python train.py --rope_base=500000.0 --rope_fraction=1.0 --attn_scale=0.125 --bias="none" --tie_embeddings=true --parallel_block=true --init="trunc" --init_std_qkv=0.0293 --init_std_o=0.00732 --lr=0.00559 --beta2=0.99 --weight_decay=0.073 --lr_head=0.00652 --schedule="wsd" --decay_shape="linear"
Each number is 200 + 20 x the weight over its row's rms, rounded and kept within 0 to 999. Layers, rows and columns count from 0. The size before them is the row's rms in percent of the matrix's.

# up: layer 5 MLP up, 1920x384, rms 0.164, rows 825-842, columns 192-383
# down: layer 5 MLP down (transposed), 1920x384, rms 0.164, rows 825-842, columns 192-383
up825,102,231,202,191,212,174,225,205,223,202,202,179,203,170,201,221,196,208,234,212,218,217,194,191,226,192,192,198,218,181,250,215,179,178,217,235,191,209,192,206,189,203,200,181,167,196,204,231,193,219,178,215,215,196,222,226,193,195,202,205,173,191,203,204,195,216,207,225,252,214,217,144,213,208,217,205,178,187,225,209,234,184,221,232,173,196,215,201,196,223,170,207,199,209,192,166,207,213,193,177,182,241,204,238,191,172,198,150,207,195,206,193,206,183,155,196,152,212,182,206,201,205,211,243,201,197,228,208,212,211,174,183,214,191,217,206,213,207,180,179,198,181,182,199,235,224,198,197,188,176,190,205,211,216,184,201,167,190,189,196,226,207,190,224,220,210,205,223,178,238,226,205,175,182,200,205,212,206,186,183,199,199,185,193,192,186,197,206,208,203,182,176,220
down825,095,210,186,186,205,209,168,210,224,182,208,184,186,195,204,177,258,183,215,202,187,195,202,218,211,212,260,225,200,197,206,195,206,211,212,221,211,207,220,179,234,220,216,206,231,178,198,179,172,234,198,200,235,171,168,231,214,186,192,201,195,190,182,225,188,213,204,197,194,207,199,194,207,193,223,196,203,229,201,202,209,190,199,165,203,223,209,198,205,170,191,194,218,215,169,196,218,217,176,256,197,189,194,208,180,201,175,179,232,203,228,201,201,196,230,214,201,166,235,219,203,221,220,203,171,253,194,190,202,212,218,197,182,189,184,187,195,229,213,198,206,162,217,217,206,229,165,203,184,243,197,198,192,215,195,223,232,220,178,206,218,175,204,176,201,177,180,193,213,205,224,205,217,202,199,212,230,210,212,178,181,177,216,183,206,187,212,226,197,221,221,215,210
up826,096,254,213,186,230,187,188,244,174,158,178,182,181,257,190,185,227,159,147,193,189,225,214,203,172,204,208,190,189,210,213,180,187,216,183,170,202,197,199,210,225,219,189,224,199,212,232,201,186,255,217,198,189,199,172,166,184,211,208,207,150,216,178,236,209,208,215,208,186,172,224,204,211,201,202,178,225,215,205,173,212,200,210,169,201,205,209,182,185,207,173,212,187,190,197,211,195,226,218,171,207,221,214,173,208,221,211,180,185,186,202,198,207,218,187,134,172,163,204,213,211,215,200,224,214,185,197,177,221,206,204,223,189,180,217,222,179,174,231,194,193,238,205,233,186,203,200,158,167,208,186,163,248,201,228,192,184,195,211,234,173,175,167,191,198,195,186,196,181,184,204,214,179,195,170,202,208,188,204,192,191,161,186,200,218,195,176,183,186,209,186,190,180
down826,102,218,210,201,211,207,205,178,196,191,180,189,184,181,192,220,214,166,221,184,190,175,184,201,211,215,191,188,210,201,158,217,222,198,195,176,208,195,199,205,239,194,219,238,177,203,220,217,205,190,226,191,198,177,236,163,187,186,189,205,186,224,206,196,202,183,229,212,192,189,190,209,212,231,202,190,210,225,198,233,222,208,215,249,233,190,179,206,169,156,158,158,175,202,203,246,201,200,183,175,230,185,183,189,240,182,203,199,185,164,175,190,183,211,231,206,171,225,190,212,247,172,207,194,198,225,196,197,243,216,211,213,188,174,187,197,182,172,204,183,197,212,201,214,213,205,208,208,169,164,206,198,185,227,204,197,182,236,201,218,228,222,212,206,173,191,211,162,192,218,181,161,219,236,207,204,237,181,226,171,212,180,212,210,198,245,176,192,233,235,208,193,178
up827,102,191,217,180,187,207,213,211,187,191,248,207,226,218,199,202,185,166,234,199,208,199,191,213,203,193,213,181,224,189,191,205,189,202,194,174,219,201,207,182,236,222,252,215,192,182,189,161,188,163,226,207,172,220,192,213,206,191,190,220,191,208,183,194,232,214,202,192,191,225,229,212,218,209,196,169,208,220,195,202,194,176,222,235,181,220,219,180,221,201,229,219,229,194,211,195,197,208,225,156,186,205,219,224,195,204,193,190,240,188,193,210,196,216,175,222,195,191,239,227,230,177,200,200,205,192,239,194,183,161,184,176,184,201,197,184,172,211,249,190,212,196,196,193,210,228,199,218,224,219,209,221,225,186,222,169,199,227,188,213,195,171,207,206,204,178,221,212,174,199,229,191,183,185,204,200,222,232,195,179,221,209,192,171,219,203,223,179,210,204,227,213,193
down827,097,204,187,182,187,165,191,218,227,156,186,213,198,202,192,232,208,238,185,194,175,250,193,178,196,167,215,220,210,197,217,177,210,205,193,179,247,233,189,210,169,224,187,177,232,216,190,235,205,201,220,198,190,237,227,193,198,170,189,221,178,231,200,199,206,227,195,206,187,200,182,208,200,182,180,203,183,193,199,187,233,223,192,207,215,195,218,210,176,220,193,197,197,209,188,189,210,199,217,204,246,180,182,157,217,224,210,186,221,205,203,159,211,220,230,191,203,156,212,214,218,190,206,195,221,203,192,216,186,210,213,188,197,192,208,189,190,187,201,187,189,208,166,240,212,206,225,207,187,186,202,232,206,209,201,173,192,243,223,177,199,216,212,213,215,202,173,174,210,197,204,188,252,241,195,201,205,152,208,186,219,186,224,214,162,220,214,179,220,174,214,195,232
up828,102,226,203,191,170,220,181,156,164,179,220,194,203,174,192,174,208,170,228,204,214,224,202,223,162,189,236,186,172,219,172,172,214,232,223,195,200,185,184,216,223,195,184,232,184,207,177,199,201,161,235,193,205,182,211,165,221,206,205,181,166,202,217,195,213,244,176,203,171,223,187,183,206,214,204,216,158,197,215,217,235,186,213,221,216,189,217,194,226,228,188,225,214,199,189,171,185,200,172,199,209,204,235,182,164,203,224,201,212,251,207,202,198,220,202,158,196,178,182,178,199,200,197,205,210,210,199,217,203,232,223,228,226,201,211,227,170,193,195,197,207,229,188,221,236,180,161,212,205,212,220,205,183,223,221,199,203,168,206,199,255,198,202,212,208,171,199,213,178,165,200,151,206,187,230,188,221,232,199,203,212,185,193,204,212,224,197,171,212,174,203,183,219
down828,107,214,221,220,183,200,199,185,203,204,194,159,233,210,175,171,200,240,157,180,185,192,197,200,191,198,152,213,194,182,256,192,167,205,199,207,183,240,166,200,205,205,176,199,213,213,238,194,179,211,189,207,205,196,155,223,215,208,230,204,233,203,195,214,158,229,206,214,215,192,213,178,193,183,207,167,214,204,213,203,180,166,178,239,199,203,196,229,222,197,215,178,185,244,225,233,169,196,205,171,179,166,203,193,211,189,212,203,174,201,197,205,184,173,230,217,175,196,189,180,192,173,217,217,182,204,227,184,151,202,213,194,195,198,199,204,214,203,178,204,264,210,184,181,220,204,172,235,183,180,205,195,241,198,184,195,187,202,214,220,184,230,191,215,173,195,188,195,206,206,207,198,184,190,170,225,184,215,182,157,203,200,209,182,205,175,225,223,223,162,211,202,197
up829,098,195,196,228,185,223,205,240,208,241,197,187,192,221,193,209,199,220,199,171,187,177,206,189,212,189,213,190,175,230,185,186,178,216,181,224,198,187,211,190,211,198,212,194,206,158,212,184,178,202,182,208,187,200,212,188,208,216,236,217,174,214,211,174,225,172,197,210,178,211,218,201,204,235,231,227,234,200,217,160,199,227,194,181,195,211,210,196,193,208,222,253,199,203,175,246,193,218,215,181,204,244,246,199,192,165,215,182,176,187,207,228,185,163,208,191,195,208,217,208,201,172,203,189,196,211,211,180,176,191,230,200,236,194,236,210,202,190,187,213,211,224,205,198,167,219,201,184,219,207,206,190,203,189,170,223,229,200,184,199,187,166,211,174,193,193,199,223,187,194,208,170,210,189,207,196,202,221,194,215,186,176,199,199,200,185,205,219,209,194,218,203,199
down829,087,221,191,183,224,172,203,168,179,157,196,211,178,213,200,219,209,190,177,199,204,232,218,227,194,221,200,210,220,190,190,206,240,182,189,187,218,199,186,209,208,189,212,171,168,237,197,197,204,208,224,193,228,207,187,207,225,204,206,185,178,209,209,192,206,164,244,182,196,232,234,205,186,186,175,211,193,208,198,240,217,198,203,217,208,183,196,211,191,227,193,169,184,186,222,190,207,161,203,196,189,188,144,181,189,227,235,201,201,185,199,188,162,201,231,176,241,203,211,172,172,219,206,200,176,183,222,228,202,186,204,232,177,213,169,194,205,193,203,163,184,214,215,187,222,214,166,243,210,216,212,180,153,182,206,187,182,182,197,199,205,221,207,211,177,198,204,229,219,196,237,213,189,203,146,220,196,211,199,208,238,214,164,211,164,233,197,179,184,200,213,216,200
up830,095,201,216,196,198,190,218,236,234,164,184,206,198,195,217,192,190,206,209,187,205,229,227,209,162,214,247,216,179,183,187,218,207,226,169,215,201,199,221,190,200,199,217,197,219,216,210,195,201,207,188,190,209,197,170,200,189,251,178,202,238,199,210,190,176,169,206,154,217,172,232,220,195,199,172,213,137,218,197,201,217,178,198,204,249,172,188,209,175,203,231,214,225,220,242,222,207,184,191,191,186,221,175,249,209,183,224,212,203,199,207,188,197,185,186,194,210,198,200,227,216,231,224,218,240,197,239,185,223,184,215,202,183,188,185,217,180,166,190,185,193,237,225,225,190,188,225,229,188,172,174,216,192,170,176,192,230,222,183,218,210,195,211,196,197,187,171,208,234,233,234,209,209,204,178,195,185,240,191,209,186,204,206,230,185,182,198,180,188,218,157,195,217
down830,091,176,180,190,186,200,206,193,201,230,221,195,206,190,190,191,199,182,202,211,174,210,151,174,239,200,201,201,188,223,204,213,200,177,243,219,218,199,187,205,227,209,138,188,170,216,191,231,186,184,196,222,195,240,198,213,184,178,202,211,216,207,176,208,237,205,216,225,211,195,196,193,184,203,236,171,214,208,152,178,203,230,208,195,204,217,209,199,171,202,202,230,219,168,182,217,230,242,204,197,225,191,215,195,206,248,186,201,203,188,206,179,243,247,224,209,157,176,219,197,214,195,178,192,151,200,192,201,187,210,219,221,223,202,217,203,241,202,203,218,217,188,189,199,189,210,204,208,204,216,175,185,191,222,203,205,175,197,173,190,192,220,209,228,192,238,209,216,201,203,213,172,201,195,199,213,213,132,184,189,201,203,200,209,216,221,190,219,206,214,200,191,244
up831,097,208,195,217,220,223,165,192,222,190,184,196,214,205,185,218,190,204,208,194,194,204,191,177,170,191,208,194,192,204,183,186,198,214,188,193,187,219,185,225,201,194,188,201,174,193,215,235,182,202,189,209,194,198,235,227,181,174,198,194,173,225,229,213,189,210,207,179,239,219,177,196,189,189,233,211,171,169,201,218,211,180,185,214,186,175,165,202,200,196,211,204,215,244,209,223,210,201,200,178,196,194,196,210,200,219,191,178,206,216,182,229,187,244,216,167,196,202,209,182,194,193,200,225,224,208,174,224,177,217,159,241,196,221,232,201,201,172,197,238,194,211,191,197,208,205,165,203,243,193,209,192,200,191,226,156,182,181,178,205,209,241,217,219,197,219,160,214,207,177,194,177,189,212,189,185,226,213,204,244,238,171,202,221,207,191,204,221,229,148,219,210,202
down831,099,225,199,204,192,191,206,179,158,186,230,226,176,237,205,216,169,177,176,161,214,209,222,214,179,227,173,193,217,211,221,187,183,196,198,204,195,200,188,183,213,208,199,188,233,209,222,131,240,196,188,219,193,213,199,178,193,193,221,197,202,247,211,216,160,213,211,178,221,238,209,230,205,176,192,174,191,249,230,226,169,197,203,206,217,198,215,219,195,215,219,173,242,163,193,211,219,201,185,217,184,175,194,214,153,211,193,216,203,190,208,191,182,203,201,210,214,194,201,192,185,206,152,210,204,197,206,234,182,233,196,173,195,192,199,244,204,177,213,209,214,184,231,210,225,202,196,216,173,183,221,231,181,193,211,181,172,173,198,202,212,215,174,215,213,186,212,166,219,219,203,218,198,202,191,203,177,230,198,166,189,208,195,184,197,200,224,207,198,196,221,199,184
up832,103,191,219,224,194,203,209,210,192,168,189,187,199,188,220,213,234,214,209,208,209,202,177,178,212,218,199,195,193,180,204,212,198,186,183,201,218,207,175,212,190,150,211,206,213,219,199,200,156,199,266,213,214,210,208,183,192,199,235,200,181,178,215,226,225,205,189,187,226,212,219,180,250,200,215,203,204,204,193,188,146,181,192,173,228,164,195,191,187,224,214,215,207,204,222,227,214,190,189,147,193,215,205,205,229,210,183,196,212,191,210,191,200,172,187,194,190,187,216,205,204,211,201,188,182,177,204,199,209,199,174,213,215,221,223,242,224,219,166,189,235,219,184,197,229,202,200,179,198,222,169,194,160,196,211,234,204,202,212,185,201,170,163,234,223,206,201,197,195,236,206,163,206,199,243,187,193,182,181,225,226,207,167,198,193,236,200,227,189,198,194,197,192
down832,095,180,216,201,198,203,183,224,196,249,168,195,212,186,194,211,230,216,222,202,208,170,224,225,186,169,212,210,215,188,193,202,228,212,239,212,180,214,199,197,214,190,187,236,187,197,192,230,175,224,141,236,216,189,201,193,237,195,183,191,197,170,170,210,197,203,207,198,180,205,204,243,184,216,198,148,248,190,213,206,241,215,207,187,203,229,194,238,193,206,177,207,180,214,223,204,200,185,205,185,188,194,192,208,185,216,168,227,226,172,197,207,172,222,209,220,179,229,211,207,175,181,186,209,199,224,183,169,191,218,214,177,179,163,206,160,219,216,205,216,144,193,186,190,205,199,222,208,249,192,201,219,177,189,204,200,208,217,213,213,207,206,199,203,211,214,165,212,228,186,198,186,182,217,180,216,238,194,190,172,193,199,214,230,161,174,185,209,241,169,205,212,212
up833,109,224,241,186,211,193,178,192,202,178,174,211,167,191,197,179,218,216,159,195,163,208,193,204,175,223,205,188,210,210,251,192,204,221,236,194,218,186,163,207,227,200,220,197,191,181,229,207,193,226,202,181,239,189,200,227,201,174,154,193,197,222,202,218,197,171,223,211,198,228,195,182,208,191,190,188,196,231,204,181,200,172,205,183,226,234,211,211,167,189,225,172,177,188,199,188,168,201,168,229,219,179,247,223,203,242,201,215,237,179,195,206,194,207,177,180,207,199,202,210,198,201,178,182,208,237,208,181,236,200,183,224,226,202,184,177,226,218,191,235,220,195,179,192,222,178,186,224,206,208,237,222,200,177,225,185,191,188,190,225,174,226,229,183,207,199,241,207,233,197,215,198,205,178,182,221,224,210,195,181,195,182,234,218,198,189,214,171,207,202,221,199,194
down833,102,209,178,181,227,213,202,223,211,217,198,191,200,192,208,206,201,206,239,170,204,225,190,233,194,154,215,222,206,205,222,217,169,170,196,260,188,212,175,227,207,221,185,202,245,171,227,226,212,199,197,204,192,214,195,209,182,215,221,192,205,208,188,160,196,201,212,197,185,208,199,169,228,206,153,169,171,185,182,161,207,191,187,219,215,210,172,187,167,202,173,171,194,204,276,204,248,223,198,200,211,213,241,206,175,177,202,180,209,201,197,178,191,232,227,197,229,185,176,181,216,218,214,193,213,202,202,205,187,206,218,210,195,187,251,214,185,164,202,145,180,204,190,166,195,218,234,231,167,194,224,205,184,223,201,205,193,199,172,174,186,177,201,200,188,205,201,216,257,176,207,220,202,187,207,218,154,183,207,218,207,181,205,204,184,206,184,207,190,205,213,189,206
up834,101,214,181,186,202,183,228,190,216,218,200,181,205,190,200,198,213,189,224,238,215,175,235,237,165,236,190,203,222,198,219,193,200,201,170,213,223,214,207,185,203,188,199,226,175,227,179,188,208,210,184,204,219,225,178,188,161,177,222,192,228,203,180,192,175,200,229,230,207,220,224,209,231,204,238,228,211,183,217,217,224,221,195,196,186,209,212,180,253,196,150,201,222,196,214,176,226,192,202,185,210,199,195,207,243,205,206,179,233,203,176,163,190,206,181,173,181,203,167,204,162,208,151,274,212,176,195,209,212,211,193,181,210,211,189,193,198,199,197,184,239,235,181,215,230,192,213,222,239,197,169,184,193,197,147,201,207,205,226,208,170,172,185,228,190,226,199,216,181,182,219,211,190,208,202,218,189,210,229,249,219,219,203,224,227,193,215,173,185,170,215,166,183
down834,108,175,170,195,185,242,211,184,184,220,194,186,217,220,196,188,184,179,152,238,215,197,207,228,199,133,180,196,226,200,216,217,199,231,177,180,204,210,183,200,192,200,200,214,174,200,191,203,234,209,201,187,188,183,206,182,196,165,216,170,234,215,212,212,230,183,230,170,227,196,165,177,207,204,198,231,216,221,222,205,209,205,187,213,185,222,205,180,191,201,194,215,218,166,200,201,200,205,221,207,216,179,179,200,221,201,207,177,199,158,208,193,209,197,196,191,241,151,226,204,220,185,249,209,197,200,192,216,205,202,207,213,194,202,235,210,202,226,215,199,209,182,203,216,221,191,195,214,191,191,230,224,164,198,157,225,234,220,190,205,187,180,167,201,189,192,181,220,216,217,168,167,229,204,195,224,201,203,164,206,207,181,197,216,212,221,227,158,185,215,176,211,210
up835,099,204,218,180,185,204,172,187,216,190,175,149,215,199,189,216,212,196,205,185,191,180,186,181,180,185,199,184,214,186,202,206,185,197,173,166,228,206,234,194,212,211,224,200,186,183,185,194,182,188,163,194,191,188,209,185,217,248,197,198,195,206,198,249,202,187,194,238,203,175,156,180,154,187,186,190,196,187,196,221,199,206,168,186,172,182,273,209,180,178,215,205,238,196,205,184,183,187,181,242,162,210,172,174,219,180,215,186,217,223,201,187,240,239,172,210,246,218,192,217,188,221,206,210,173,203,213,203,215,195,203,211,223,195,192,176,179,166,194,189,192,183,193,204,221,211,187,242,225,196,184,224,192,183,203,195,209,195,209,180,150,187,184,130,212,211,207,197,194,195,214,206,207,171,227,181,165,190,188,212,212,230,169,184,187,156,219,211,207,219,206,211,227
down835,096,179,170,190,227,184,184,208,211,219,206,227,225,236,194,202,167,184,227,223,200,192,198,191,223,196,215,219,199,189,247,212,181,186,227,216,187,188,217,207,168,177,211,209,174,227,201,214,187,232,207,208,190,211,203,213,174,199,220,225,210,218,178,172,219,201,226,218,191,221,225,243,197,230,218,197,182,198,173,224,227,218,174,179,202,218,204,190,183,206,189,236,187,199,197,176,204,174,228,176,251,196,240,208,167,169,212,198,213,205,213,199,161,206,230,171,216,208,218,187,188,193,212,229,218,205,209,212,186,236,218,200,220,225,174,203,199,199,199,196,209,206,204,202,219,220,163,165,178,190,178,156,200,163,189,231,157,199,187,199,188,204,207,192,208,205,216,224,234,209,192,211,212,213,196,251,193,171,181,237,183,216,183,224,238,173,202,210,202,189,163,205,225
up836,092,249,221,199,223,201,236,223,183,208,214,198,181,227,212,205,173,210,211,210,216,219,181,158,205,215,178,217,208,190,211,225,236,196,193,226,199,208,166,190,189,192,199,231,202,206,155,212,204,202,210,189,221,212,203,199,199,189,240,206,192,199,197,167,195,210,206,201,207,205,183,250,205,232,182,200,202,166,245,258,220,177,215,200,204,196,210,205,223,172,201,215,202,219,217,204,189,184,183,222,198,221,180,184,183,197,157,209,212,197,183,217,176,202,182,185,207,186,190,180,205,208,197,237,238,225,172,194,179,206,169,223,217,238,215,183,166,205,201,204,214,205,202,196,244,199,217,185,194,216,222,251,208,193,181,208,165,181,213,197,187,240,219,230,210,194,208,224,174,161,232,230,198,159,256,185,183,193,238,231,252,179,199,198,217,230,213,200,184,192,201,207,179
down836,097,185,192,183,203,222,199,193,192,216,205,200,188,213,170,221,233,217,213,217,212,187,205,193,199,200,204,189,236,189,188,223,212,204,230,182,185,210,226,196,190,190,204,198,194,200,214,234,224,208,200,235,204,193,196,216,172,186,186,190,211,202,219,199,211,199,202,196,206,221,197,211,169,197,194,191,172,193,197,156,208,206,196,198,205,218,193,183,222,203,218,197,214,226,191,220,195,196,205,185,210,189,188,186,233,213,237,185,176,196,216,183,228,186,218,202,205,201,202,192,176,187,183,199,209,174,220,191,213,229,215,163,199,186,210,236,219,209,256,187,230,198,212,199,170,209,206,201,217,220,187,189,191,203,213,242,201,201,196,169,201,149,145,224,185,205,218,189,219,194,203,220,207,215,184,183,231,181,166,204,184,242,202,164,202,190,228,185,176,195,201,199,223
up837,111,224,200,228,173,193,268,217,167,187,195,191,227,195,203,203,201,209,191,177,232,186,211,195,228,189,177,170,194,208,187,171,171,213,193,200,216,199,197,201,180,181,197,211,234,187,178,166,220,241,186,212,208,195,227,236,203,224,189,203,153,242,192,165,200,235,234,172,212,207,230,230,200,220,191,179,208,177,191,170,193,196,196,208,235,198,197,197,203,199,216,198,194,204,203,224,212,187,197,202,201,174,233,239,226,198,190,200,226,169,158,197,190,198,220,207,203,228,206,214,240,198,171,179,201,209,209,238,206,186,243,184,205,235,213,214,175,247,235,207,222,195,178,231,196,210,203,161,180,220,222,193,202,168,203,199,189,216,213,216,185,201,200,214,211,212,162,175,193,224,212,183,176,215,191,185,209,217,201,187,217,201,234,216,201,211,202,199,189,203,203,218,204
down837,109,195,221,224,199,169,204,237,174,180,234,183,192,210,187,242,203,180,179,191,219,249,215,167,221,197,187,220,180,172,193,209,227,192,190,174,191,212,207,178,200,197,181,192,212,220,186,187,219,224,259,184,204,197,196,225,232,210,191,198,202,189,208,166,180,201,172,230,230,221,209,233,211,206,204,185,212,178,221,202,169,200,212,197,228,203,199,245,213,191,187,230,197,189,229,194,218,197,221,194,225,209,184,270,225,183,197,208,205,143,188,217,208,201,201,196,182,217,176,215,212,214,228,177,198,210,188,233,203,203,195,212,217,218,197,204,202,247,234,208,192,150,167,229,182,190,226,206,210,219,227,202,247,221,198,217,203,176,219,224,191,194,176,226,195,198,205,163,197,220,203,188,188,196,204,185,243,211,211,221,211,200,198,186,191,187,227,223,203,238,200,194,210
up838,101,234,211,198,212,194,167,198,177,234,194,206,204,200,168,227,205,165,206,196,251,202,218,203,181,208,226,222,206,220,248,178,202,182,208,174,216,197,222,198,220,210,213,198,165,173,205,212,194,241,231,191,182,227,192,222,213,166,244,231,180,196,189,208,213,188,197,245,217,181,175,174,214,199,203,192,193,201,201,183,202,214,182,168,225,214,183,208,204,226,208,216,211,250,197,177,202,208,217,234,230,194,201,184,221,207,226,213,228,189,214,156,182,200,162,225,209,200,211,212,229,221,210,184,189,214,201,223,211,194,204,200,205,201,234,184,227,222,213,194,211,221,205,195,205,212,192,198,174,186,198,217,219,187,229,174,202,189,213,242,202,190,180,179,247,204,200,225,199,219,226,201,228,202,231,173,209,179,205,238,220,206,189,208,180,212,175,200,183,183,182,190,221
down838,085,196,222,191,176,185,199,220,210,211,206,210,214,202,230,196,188,221,229,195,186,193,204,202,208,221,203,161,184,219,181,198,176,235,211,214,185,199,177,169,189,164,235,209,224,237,214,177,196,208,185,218,194,173,220,167,186,241,196,174,221,205,205,171,189,213,215,196,212,191,217,220,179,209,221,207,245,188,187,220,195,182,187,255,204,194,221,242,203,145,183,215,203,191,201,216,224,180,186,220,183,190,204,230,176,209,217,159,176,223,230,207,237,193,207,189,170,191,207,170,163,223,197,206,244,194,204,187,196,220,191,233,199,173,210,187,205,182,193,182,170,188,192,223,196,219,208,212,215,237,202,195,193,179,198,194,185,191,195,173,218,161,200,211,186,171,205,236,166,168,183,198,198,227,172,197,210,193,218,160,200,204,202,191,213,229,202,197,214,193,250,212,222
up839,103,166,180,180,203,203,179,204,193,198,214,218,189,200,202,223,161,199,197,172,211,181,209,201,189,215,170,188,205,187,198,205,201,225,224,178,154,176,189,200,170,212,200,194,190,183,226,235,219,219,217,171,174,221,202,250,191,196,176,192,181,214,197,183,195,200,197,199,195,192,221,199,196,201,175,206,182,173,215,195,194,171,175,197,207,168,167,226,234,210,189,209,217,172,181,179,190,245,232,216,211,227,212,228,221,179,232,205,165,200,195,213,201,177,191,168,203,202,175,216,194,215,231,171,225,210,210,145,210,234,176,216,230,188,198,201,175,199,230,207,168,211,159,198,213,148,223,192,210,206,168,197,184,198,225,173,200,193,201,198,218,212,196,211,203,188,206,161,194,196,208,190,262,193,221,209,198,217,171,200,165,231,171,195,203,210,184,217,188,203,155,179,145
down839,108,181,193,196,209,228,212,186,197,203,173,238,182,201,180,174,173,205,184,176,207,191,227,177,195,195,168,202,190,188,206,211,222,168,219,226,182,192,176,203,233,222,143,218,220,169,187,190,159,201,180,212,216,199,202,182,178,207,212,220,190,242,179,193,193,229,183,192,210,181,202,213,166,232,198,216,238,192,202,212,169,211,218,186,194,212,171,181,186,191,192,190,213,192,204,186,211,196,239,213,206,215,200,209,224,187,201,157,213,240,235,206,234,218,165,166,231,194,213,200,232,164,211,204,211,228,195,198,177,214,190,214,223,235,191,235,200,213,194,229,183,236,218,213,210,195,218,202,238,191,233,216,195,221,223,198,229,233,234,169,216,201,172,183,229,193,195,204,177,199,192,209,182,210,170,194,218,175,179,207,207,175,221,193,183,213,220,203,185,201,185,204,243
up840,099,205,188,176,216,183,205,162,197,232,222,186,189,182,196,218,194,188,217,235,196,185,200,186,212,222,188,205,210,207,233,152,197,214,172,216,179,192,221,197,231,231,223,191,217,200,182,244,197,189,190,193,228,189,184,194,188,227,206,222,226,234,188,178,174,198,201,179,213,201,184,214,198,175,203,167,209,164,186,169,192,202,192,164,232,206,204,220,169,205,197,169,202,235,228,193,214,234,224,199,215,213,207,195,216,231,174,182,190,205,232,232,174,165,139,167,227,180,203,203,205,140,188,222,229,218,203,192,179,190,206,201,201,221,202,156,206,226,215,206,190,214,173,186,221,191,208,190,193,226,222,171,198,220,195,185,189,223,189,205,209,210,232,205,189,198,180,199,158,193,212,216,204,165,189,200,182,206,243,183,225,206,182,171,206,197,206,231,184,188,197,179,185
down840,096,240,201,184,196,215,191,209,189,212,211,248,201,208,188,175,249,196,179,154,217,239,227,173,195,231,203,206,190,201,169,214,197,217,215,186,190,214,197,212,210,183,208,229,194,194,194,200,188,199,226,194,197,221,211,190,170,206,192,203,202,148,186,182,186,179,228,239,190,182,216,173,183,206,181,212,191,208,186,231,192,228,176,234,197,190,210,187,208,212,205,215,216,220,192,181,208,211,188,230,164,150,207,253,179,203,211,215,199,201,206,207,237,202,189,226,181,188,217,209,236,223,172,218,200,201,189,210,178,211,206,191,203,191,187,204,221,214,205,184,192,206,205,218,237,216,194,158,217,175,220,207,232,179,203,223,191,211,222,219,199,198,224,220,192,183,201,249,221,215,212,217,205,223,209,167,208,203,217,196,182,236,213,239,210,211,181,190,231,192,177,197,221
up841,100,195,193,160,165,176,187,217,167,195,213,187,163,187,195,203,228,224,185,193,192,203,201,172,200,213,193,203,215,217,198,203,191,205,202,233,189,203,171,221,189,208,196,206,230,223,191,202,215,211,190,148,188,188,222,205,170,203,209,180,183,210,200,193,234,190,209,163,232,224,175,165,189,205,178,200,202,248,221,184,191,202,182,200,205,204,197,199,195,204,204,208,174,178,199,208,165,246,209,223,183,195,222,180,215,249,211,178,190,247,198,197,229,206,167,221,191,191,231,178,204,197,217,206,209,207,209,163,227,209,208,207,174,227,193,203,239,194,175,210,231,223,176,174,219,196,196,216,169,190,182,223,197,209,181,166,157,209,178,178,181,207,242,214,197,217,200,169,193,186,223,199,192,180,235,214,200,186,211,184,226,170,222,196,239,215,216,200,190,196,242,184,197
down841,104,195,214,189,248,191,205,185,203,219,222,196,212,226,216,178,169,203,225,195,214,205,223,200,201,184,204,203,205,211,222,196,213,203,174,219,174,209,191,197,187,201,199,175,216,219,198,192,177,194,178,216,195,195,175,208,214,184,171,224,186,199,205,169,195,214,173,161,187,226,249,189,208,199,200,225,219,197,165,204,222,215,213,247,189,185,186,187,180,204,222,198,226,194,195,218,215,196,234,139,221,187,180,212,193,178,211,200,182,212,214,211,212,224,218,184,219,244,180,199,162,206,178,221,195,207,236,201,194,214,168,182,206,167,207,202,198,201,183,172,184,195,232,211,162,198,189,206,200,194,211,183,166,208,183,205,217,199,208,231,239,207,182,181,199,220,198,203,222,177,169,225,185,199,216,202,210,201,234,222,198,181,144,174,181,258,211,184,197,217,159,212,199
up842,095,203,202,179,202,190,208,221,226,213,227,217,180,214,175,187,242,197,197,210,206,182,189,180,207,226,186,203,192,213,210,212,197,206,217,183,202,198,211,204,200,204,241,237,210,177,205,194,166,174,156,208,199,166,216,219,208,212,208,190,221,215,202,186,203,185,217,205,204,193,178,191,163,206,176,160,202,193,219,221,197,206,203,201,238,199,215,264,216,212,201,184,207,185,190,225,242,197,186,183,215,196,187,203,209,234,188,225,217,219,201,188,198,203,197,203,243,164,176,206,195,216,250,175,204,176,186,197,189,199,230,221,192,198,212,202,200,195,207,219,204,199,195,225,216,211,175,188,186,201,217,190,183,216,211,212,231,200,224,189,192,208,198,225,208,240,206,183,199,208,197,204,206,213,178,218,182,191,184,210,192,185,212,193,206,205,168,225,205,191,201,172,166
down842,103,200,172,202,183,225,195,184,188,210,208,191,272,195,197,204,200,204,180,200,187,165,194,173,213,194,203,169,198,197,206,207,182,209,214,220,198,196,204,188,182,202,160,193,185,183,183,194,232,200,205,206,220,206,180,173,207,214,178,218,163,210,209,188,193,188,251,188,179,222,196,180,234,209,230,164,197,185,202,220,211,208,185,192,211,219,197,236,210,211,181,186,183,205,227,132,160,182,196,253,203,211,216,197,190,203,196,193,224,151,173,159,196,190,234,149,188,183,189,209,194,210,230,210,202,215,188,207,189,224,192,194,175,175,170,210,191,198,192,196,224,175,210,222,195,198,237,203,228,214,183,158,224,214,209,194,220,181,210,245,207,168,183,182,182,193,191,166,153,223,189,146,212,201,202,185,184,210,214,208,191,220,219,212,179,208,251,207,217,246,209,212,224